From a checkpoint of a small transformer trained on Wikipedia: LayerNorm before each block, learned positions.
Each number is 200 + 30 x the weight over the matrix's rms, rounded and kept within 0 to 999. Layers, rows and columns count from 0.

# layer 13 MLP down (transposed), 768x192, rms 0.157, rows 747-767, columns 0-95
198,176,246,199,209,175,228,165,191,149,244,281,194,198,187,190,192,234,160,230,205,216,244,212,223,187,207,199,186,187,180,227,258,227,208,213,222,174,194,229,199,198,185,188,172,207,190,212,206,219,192,180,193,212,218,217,211,206,197,155,229,224,180,224,224,232,191,186,245,208,234,240,198,209,229,197,202,178,178,239,179,210,219,188,180,141,188,153,205,207,190,218,200,206,209,183
192,206,188,215,183,202,190,179,182,199,168,198,181,170,196,218,192,133,225,181,215,192,185,201,193,195,151,167,193,221,206,260,210,160,213,200,210,188,208,209,215,198,204,253,239,189,255,175,200,242,189,161,138,152,191,188,204,222,163,236,277,178,183,162,194,222,188,191,203,227,222,179,198,221,187,216,186,138,165,210,228,187,187,236,216,193,218,232,170,195,205,192,204,167,239,160
176,224,170,217,197,193,175,172,172,241,205,190,269,163,216,216,223,176,216,148,256,191,230,167,185,193,140,194,195,191,183,187,143,201,198,151,196,200,188,216,204,199,244,225,198,166,211,216,237,176,203,232,226,224,168,178,191,189,219,189,202,161,176,215,217,201,231,217,203,204,225,190,223,207,215,149,175,211,201,216,192,199,211,231,228,173,195,244,206,189,191,224,236,180,204,166
197,177,201,201,191,174,220,163,224,190,174,201,174,191,193,205,190,197,221,174,217,234,219,232,222,198,228,145,204,136,174,209,176,205,204,204,212,212,211,206,176,175,169,198,135,193,188,187,214,195,203,201,175,225,235,218,264,217,216,209,154,209,176,208,226,98,118,213,181,230,170,176,215,251,237,184,185,198,222,213,188,216,191,240,249,190,225,206,217,252,160,227,227,233,200,227
180,167,233,180,188,170,195,162,162,158,246,216,212,220,177,185,205,174,232,192,158,221,220,194,175,186,210,184,183,199,197,206,225,242,186,216,213,196,217,218,186,160,222,209,230,229,182,201,167,185,178,187,203,240,207,202,175,210,143,166,183,228,160,213,159,175,208,174,259,181,257,195,179,161,228,178,187,191,180,197,210,180,197,224,212,213,186,234,201,217,197,201,216,218,176,215
285,207,108,223,198,201,178,156,188,206,216,159,153,207,174,215,233,221,215,232,240,213,244,158,223,189,173,176,216,178,229,165,229,198,207,218,192,204,152,186,271,183,133,219,236,192,228,214,193,178,139,227,202,167,183,171,190,211,164,239,231,235,216,210,183,250,229,190,236,175,206,191,166,199,173,187,142,209,226,191,208,223,195,176,220,207,255,240,220,199,154,212,231,181,208,188
143,180,183,200,171,222,200,161,177,165,147,171,222,173,198,205,188,242,217,266,169,167,198,227,199,229,145,157,191,198,153,226,201,191,188,161,186,166,252,231,223,206,191,177,183,218,138,216,199,253,242,211,215,154,202,263,162,174,236,286,211,106,221,204,184,185,222,224,254,187,208,148,167,233,237,213,220,166,199,201,195,255,181,158,177,195,217,194,148,207,144,225,149,195,236,241
208,178,181,203,270,235,251,247,138,177,238,237,236,161,180,226,199,222,225,224,256,169,205,216,198,147,157,193,207,170,186,187,165,177,170,201,179,226,222,241,160,200,204,265,229,223,174,232,173,202,180,188,244,183,164,196,223,249,211,187,258,248,255,197,253,250,176,172,233,264,216,232,184,146,217,233,201,257,212,221,257,194,222,223,143,205,207,258,145,242,141,214,189,185,190,176
218,229,140,185,117,221,183,215,160,225,166,175,201,190,192,157,201,196,164,186,220,207,196,141,244,209,183,208,252,177,199,191,206,216,224,208,188,191,185,168,228,211,205,194,194,223,213,219,171,204,187,215,200,188,160,227,193,216,233,208,220,229,211,229,193,128,213,201,246,173,194,171,184,156,167,197,201,207,202,217,166,244,192,201,146,191,233,239,203,213,203,206,181,221,219,197
181,152,173,191,218,150,175,138,241,198,173,187,201,184,185,168,240,174,160,258,176,145,219,171,112,168,197,211,206,175,248,167,195,158,182,232,161,150,201,189,175,156,204,233,190,211,190,192,168,175,201,207,178,126,196,218,200,199,163,206,265,157,200,214,187,163,168,201,186,236,160,205,227,217,195,184,237,221,171,178,168,238,203,192,162,228,180,195,223,164,233,164,164,201,216,208
146,205,203,180,228,203,192,208,214,219,200,155,211,191,205,177,217,209,193,205,211,179,249,236,209,235,174,191,196,215,193,232,200,200,219,225,215,206,186,224,208,202,232,191,205,213,184,200,227,215,182,189,171,195,194,176,216,151,200,199,195,205,188,206,230,191,197,234,163,195,205,203,191,232,218,191,139,191,237,206,196,184,212,188,191,182,167,224,210,242,179,149,173,208,226,207
163,184,190,177,222,197,165,167,206,211,234,202,225,173,196,134,167,223,198,173,191,196,155,184,178,204,220,186,265,205,194,209,222,188,251,158,285,219,184,160,206,190,198,162,205,206,190,181,228,220,169,195,218,217,232,185,162,134,223,256,240,236,208,159,237,177,192,188,210,217,208,245,233,258,198,195,203,228,227,185,181,196,193,144,158,244,183,205,204,184,211,175,246,223,169,194
223,203,228,196,236,172,161,216,173,207,145,225,188,191,258,167,212,217,227,239,223,204,219,176,245,202,221,217,223,204,180,221,179,194,243,174,151,230,226,181,159,202,179,218,198,211,200,219,220,183,173,209,205,209,169,161,221,207,184,212,179,216,188,217,264,171,195,175,175,239,169,161,203,237,200,189,248,165,135,171,229,231,206,162,236,237,236,194,184,154,182,225,209,203,199,209
201,215,175,185,165,208,195,189,207,173,206,235,197,204,246,144,185,228,147,109,219,193,203,212,195,193,164,140,210,149,224,180,263,188,184,221,176,223,237,126,137,170,189,189,161,182,205,165,222,226,194,169,173,204,171,247,167,135,174,212,202,185,232,188,149,204,165,215,190,203,215,198,261,196,201,213,238,199,169,222,249,228,199,162,199,216,213,238,211,216,215,183,143,210,234,202
199,195,248,189,209,193,221,242,200,224,212,180,176,157,179,225,216,187,232,238,193,214,241,185,229,268,193,222,210,164,210,225,227,198,177,278,160,178,181,204,218,228,229,188,183,213,189,251,147,170,208,262,210,173,227,224,213,253,196,220,168,222,177,203,200,201,217,213,193,224,198,244,204,180,206,186,170,224,189,189,198,188,165,235,175,207,206,257,165,232,174,173,174,210,182,204
226,133,225,184,180,218,172,261,203,198,175,259,186,173,235,197,160,239,168,207,192,234,161,186,215,213,234,184,212,218,202,221,182,228,158,144,201,165,187,235,175,205,210,206,205,205,185,183,180,170,225,209,239,210,214,144,234,243,230,203,227,223,198,206,171,244,189,186,229,181,204,141,190,212,196,169,206,175,219,250,143,166,181,216,199,160,160,222,214,241,221,226,186,179,226,174
178,148,194,208,150,197,198,183,155,201,190,238,184,228,204,195,183,234,220,199,230,195,199,224,173,200,188,202,203,151,229,211,216,198,145,193,208,235,223,246,155,239,212,226,163,167,186,202,195,272,192,241,229,251,159,161,146,155,230,189,213,159,205,182,235,185,190,220,203,237,234,266,216,262,196,205,235,226,204,240,213,219,150,134,241,190,228,226,205,143,231,167,159,215,166,197
150,193,220,199,248,203,232,204,155,153,235,172,193,191,206,135,162,194,238,189,189,197,202,200,190,188,205,261,204,233,212,191,210,167,232,179,213,194,184,249,206,185,209,210,200,200,222,160,207,181,188,211,227,230,184,169,184,196,145,186,181,149,207,209,208,162,251,223,168,189,209,198,243,203,237,210,214,197,181,233,163,179,233,193,133,244,226,154,196,184,193,192,195,186,240,192
233,171,260,226,173,238,201,112,154,274,203,182,212,180,215,286,174,141,173,227,196,183,231,210,184,218,143,202,145,266,136,164,265,168,235,146,197,179,226,193,234,229,132,178,228,243,257,217,215,231,205,235,234,144,188,180,204,204,227,148,230,247,193,185,206,159,255,178,215,259,217,185,227,173,187,210,187,209,149,180,212,179,141,162,198,234,236,224,119,225,190,212,157,172,234,199
212,210,183,196,147,210,193,200,223,155,230,259,204,223,148,165,197,181,211,224,186,217,173,224,175,214,241,210,235,217,141,201,196,157,201,197,208,183,194,174,171,200,198,218,223,142,237,150,179,181,197,201,235,205,225,218,237,208,160,209,184,184,228,215,180,222,220,161,174,158,183,168,170,167,191,172,206,201,185,209,196,213,188,206,188,220,165,212,201,175,200,234,170,205,208,184
177,129,196,200,173,171,238,215,193,197,214,202,174,200,170,166,178,164,210,230,186,152,152,198,208,168,145,212,176,191,213,191,145,136,257,293,143,179,245,189,186,183,208,196,247,215,239,182,204,177,182,190,212,167,188,186,182,168,213,187,219,226,213,207,212,203,241,178,179,228,148,222,211,214,224,224,220,161,181,168,208,272,197,210,197,157,235,235,239,168,220,175,186,201,211,179
# layer 13 MLP up, 768x192, rms 0.157, rows 748-767, columns 0-95
188,184,171,202,209,151,186,141,199,199,252,220,214,244,212,140,225,229,211,239,174,193,252,193,178,218,237,209,193,240,217,212,190,235,212,219,150,225,223,186,202,201,188,158,157,259,195,219,254,231,196,248,213,246,168,194,244,180,168,219,113,192,242,202,156,223,197,170,227,213,185,236,192,191,197,168,169,234,168,210,150,177,235,189,199,143,170,168,201,149,207,187,212,183,210,200
153,207,206,205,231,193,247,213,174,131,185,170,156,234,209,194,233,169,202,173,205,225,131,214,203,215,217,264,244,134,265,188,212,152,165,223,185,225,193,202,205,154,157,237,189,194,126,223,203,211,162,194,222,247,183,173,182,157,204,227,241,166,228,231,178,197,192,158,177,205,158,220,220,130,246,236,229,199,158,158,199,207,189,191,218,214,180,224,146,155,228,221,253,215,262,169
150,186,204,197,183,218,182,213,158,183,248,165,238,200,197,230,227,193,176,201,221,217,152,204,166,206,196,212,164,238,212,165,190,177,233,211,163,193,204,200,147,194,272,194,260,190,192,192,181,203,172,171,196,241,189,178,145,262,178,186,169,263,189,180,232,202,245,177,228,204,172,217,182,162,152,158,225,166,161,251,273,190,166,218,205,273,242,211,206,201,206,190,194,226,179,224
226,199,148,208,237,259,241,200,225,247,172,167,216,163,244,278,219,225,156,223,168,151,190,177,193,203,187,207,256,140,220,217,188,224,185,233,150,219,185,196,211,218,234,203,192,226,180,171,221,143,242,201,199,179,151,226,240,271,231,175,174,207,172,169,216,214,205,144,128,219,187,207,177,195,198,237,203,217,180,197,191,234,204,168,192,157,225,160,180,182,173,168,194,202,221,235
206,188,156,214,179,143,198,215,209,192,212,220,178,211,151,176,238,246,232,192,148,253,240,263,252,178,219,206,198,218,179,233,228,206,177,193,246,164,186,136,261,234,145,207,256,257,197,206,161,190,168,186,204,207,185,215,218,176,213,204,143,197,209,167,198,158,189,279,205,225,216,231,168,244,214,169,229,219,246,196,221,152,211,243,195,226,177,209,159,257,223,223,179,170,266,206
197,249,195,194,184,182,134,248,185,241,206,205,169,215,141,208,191,256,158,219,203,195,183,242,213,248,199,203,288,181,223,210,216,186,253,181,228,196,185,200,173,152,152,195,164,156,183,210,236,191,191,197,205,204,155,201,201,217,201,163,203,151,182,203,202,233,230,171,158,201,202,275,200,187,233,265,180,244,256,149,217,226,223,164,155,222,231,151,225,220,239,187,148,232,216,210
151,260,224,226,222,180,203,233,246,222,183,216,171,186,240,257,218,231,188,145,230,173,200,242,212,117,210,189,205,212,173,192,226,181,243,169,190,242,214,204,218,186,209,184,145,193,181,185,229,147,143,159,180,210,225,190,219,210,204,191,184,196,203,230,201,175,190,148,244,189,214,200,240,231,173,157,176,180,177,203,191,197,218,206,186,196,209,186,264,173,209,187,187,214,226,202
183,229,192,190,223,213,272,159,251,231,196,186,197,233,125,166,245,254,141,229,177,197,204,236,185,263,212,205,178,217,178,208,150,167,179,198,209,220,149,173,216,176,243,155,187,238,207,182,156,267,191,167,173,235,240,225,193,261,206,253,230,197,254,216,218,179,205,163,178,218,217,247,122,236,219,212,245,220,177,197,137,180,223,165,158,211,168,229,210,198,211,195,220,170,147,222
210,191,199,192,210,185,176,188,230,185,220,242,253,238,205,187,236,226,250,178,151,220,217,209,217,170,179,253,188,164,174,194,225,204,195,216,264,214,227,232,231,197,241,248,209,226,273,231,179,191,251,152,230,252,249,191,222,212,207,180,163,237,232,153,195,191,170,158,173,167,240,190,160,227,187,221,205,223,233,227,208,161,174,176,211,192,161,180,204,223,161,254,227,207,212,163
199,221,192,146,193,163,201,235,185,228,156,169,224,185,171,178,183,227,218,175,185,221,173,164,189,235,233,225,211,130,222,219,191,248,243,190,184,193,179,238,205,207,200,165,156,203,228,212,233,163,170,231,178,271,207,239,229,258,210,196,193,230,226,171,147,179,168,244,184,188,233,247,199,162,218,229,239,235,168,136,212,205,235,192,188,216,183,189,224,218,177,191,215,197,182,137
209,167,180,210,197,167,206,180,151,147,210,253,242,185,202,182,208,228,260,200,244,197,235,199,142,231,238,236,215,149,210,240,204,188,214,223,230,214,199,142,188,221,201,188,239,221,236,199,205,180,163,172,141,192,156,199,177,232,124,202,180,177,245,149,229,137,223,181,173,211,239,168,200,219,196,185,223,173,215,210,211,230,232,243,159,206,199,214,164,215,177,194,236,211,219,169
220,167,208,205,241,237,240,176,202,211,216,205,225,226,173,222,178,221,172,174,224,223,176,230,226,227,206,226,194,199,157,163,188,214,195,217,195,94,205,173,202,129,207,189,153,172,220,196,173,242,185,209,219,144,122,208,205,198,247,197,196,177,207,204,252,191,202,133,192,178,177,235,230,206,197,187,184,96,175,201,210,227,191,191,207,237,234,214,213,207,160,251,159,136,204,276
246,214,201,210,240,187,225,196,193,232,198,234,172,239,163,231,201,218,169,245,167,232,211,164,218,187,193,206,281,176,248,199,168,210,244,156,171,185,201,170,235,201,214,167,224,239,212,184,199,207,179,220,181,177,217,130,228,191,187,193,143,158,244,147,182,237,174,171,259,196,216,162,221,219,244,198,197,212,163,189,193,227,193,129,222,196,205,229,279,221,210,187,198,205,205,205
207,181,133,202,250,223,220,212,261,192,228,196,186,213,196,254,218,262,208,168,215,247,200,205,226,199,164,222,225,203,183,195,222,224,243,185,221,235,182,155,203,231,211,237,173,220,182,182,188,216,164,113,250,238,234,189,197,176,204,168,216,206,175,151,213,202,164,207,214,195,175,179,175,201,160,187,160,277,202,184,204,213,293,217,213,213,238,232,247,161,184,256,219,163,234,232
186,215,230,191,188,212,190,177,187,165,176,232,220,212,189,134,216,172,170,198,217,173,222,199,207,188,176,214,197,146,206,180,220,213,239,214,195,204,202,206,185,220,193,202,170,178,262,177,194,212,214,233,192,237,198,197,170,189,236,217,181,189,216,168,208,191,181,169,148,217,203,221,213,205,173,182,224,172,203,194,231,211,198,193,176,243,259,224,173,167,190,143,166,188,183,214
224,224,240,211,205,235,217,182,251,210,217,229,174,151,208,203,210,226,186,228,232,150,129,222,192,170,239,217,217,244,190,223,219,215,233,157,206,183,136,161,204,272,118,228,176,143,135,170,175,219,202,165,177,221,203,174,226,165,215,228,153,244,181,162,207,151,155,214,236,144,213,181,157,207,193,183,181,188,164,214,229,208,263,257,237,214,173,182,181,193,189,199,207,197,214,203
192,171,212,193,220,200,200,155,211,186,225,199,210,134,205,169,228,179,171,212,198,209,220,230,218,196,184,244,145,199,216,183,247,188,227,198,237,172,182,219,214,185,196,205,205,163,204,230,199,189,153,224,180,231,194,202,193,194,180,202,231,225,203,267,151,210,141,164,223,190,179,206,182,194,230,217,311,166,250,218,215,235,178,229,227,184,219,201,209,224,245,215,146,129,207,163
151,174,200,219,242,221,148,172,112,225,164,182,236,267,187,167,208,189,243,208,170,215,211,198,238,188,189,169,196,203,203,214,139,214,185,168,176,155,238,191,267,220,217,226,179,117,220,242,228,243,158,241,214,229,199,188,193,187,208,177,173,186,211,190,176,200,207,176,198,190,198,214,210,234,181,248,193,165,201,151,221,226,183,212,218,218,202,255,187,231,211,135,233,186,208,175
199,200,208,235,196,160,219,221,180,193,195,195,196,208,262,199,207,182,218,215,190,223,210,149,222,180,206,196,177,202,235,135,235,215,222,187,162,229,190,208,221,205,193,216,185,254,170,244,227,240,256,189,202,214,176,190,209,188,213,165,214,228,167,204,174,228,206,205,255,198,187,245,167,225,213,223,143,173,242,199,180,205,209,217,182,212,268,140,165,226,173,155,217,231,203,218
247,185,209,198,198,221,227,238,169,218,226,264,183,232,202,198,210,189,190,210,147,191,175,241,142,139,189,216,187,116,220,200,169,193,189,182,180,139,214,205,202,185,180,243,251,168,170,231,176,171,230,151,195,193,248,173,157,198,227,225,182,193,226,192,201,138,220,217,150,169,185,162,212,247,175,205,226,181,238,197,238,212,239,164,202,180,162,253,222,144,200,197,206,186,165,170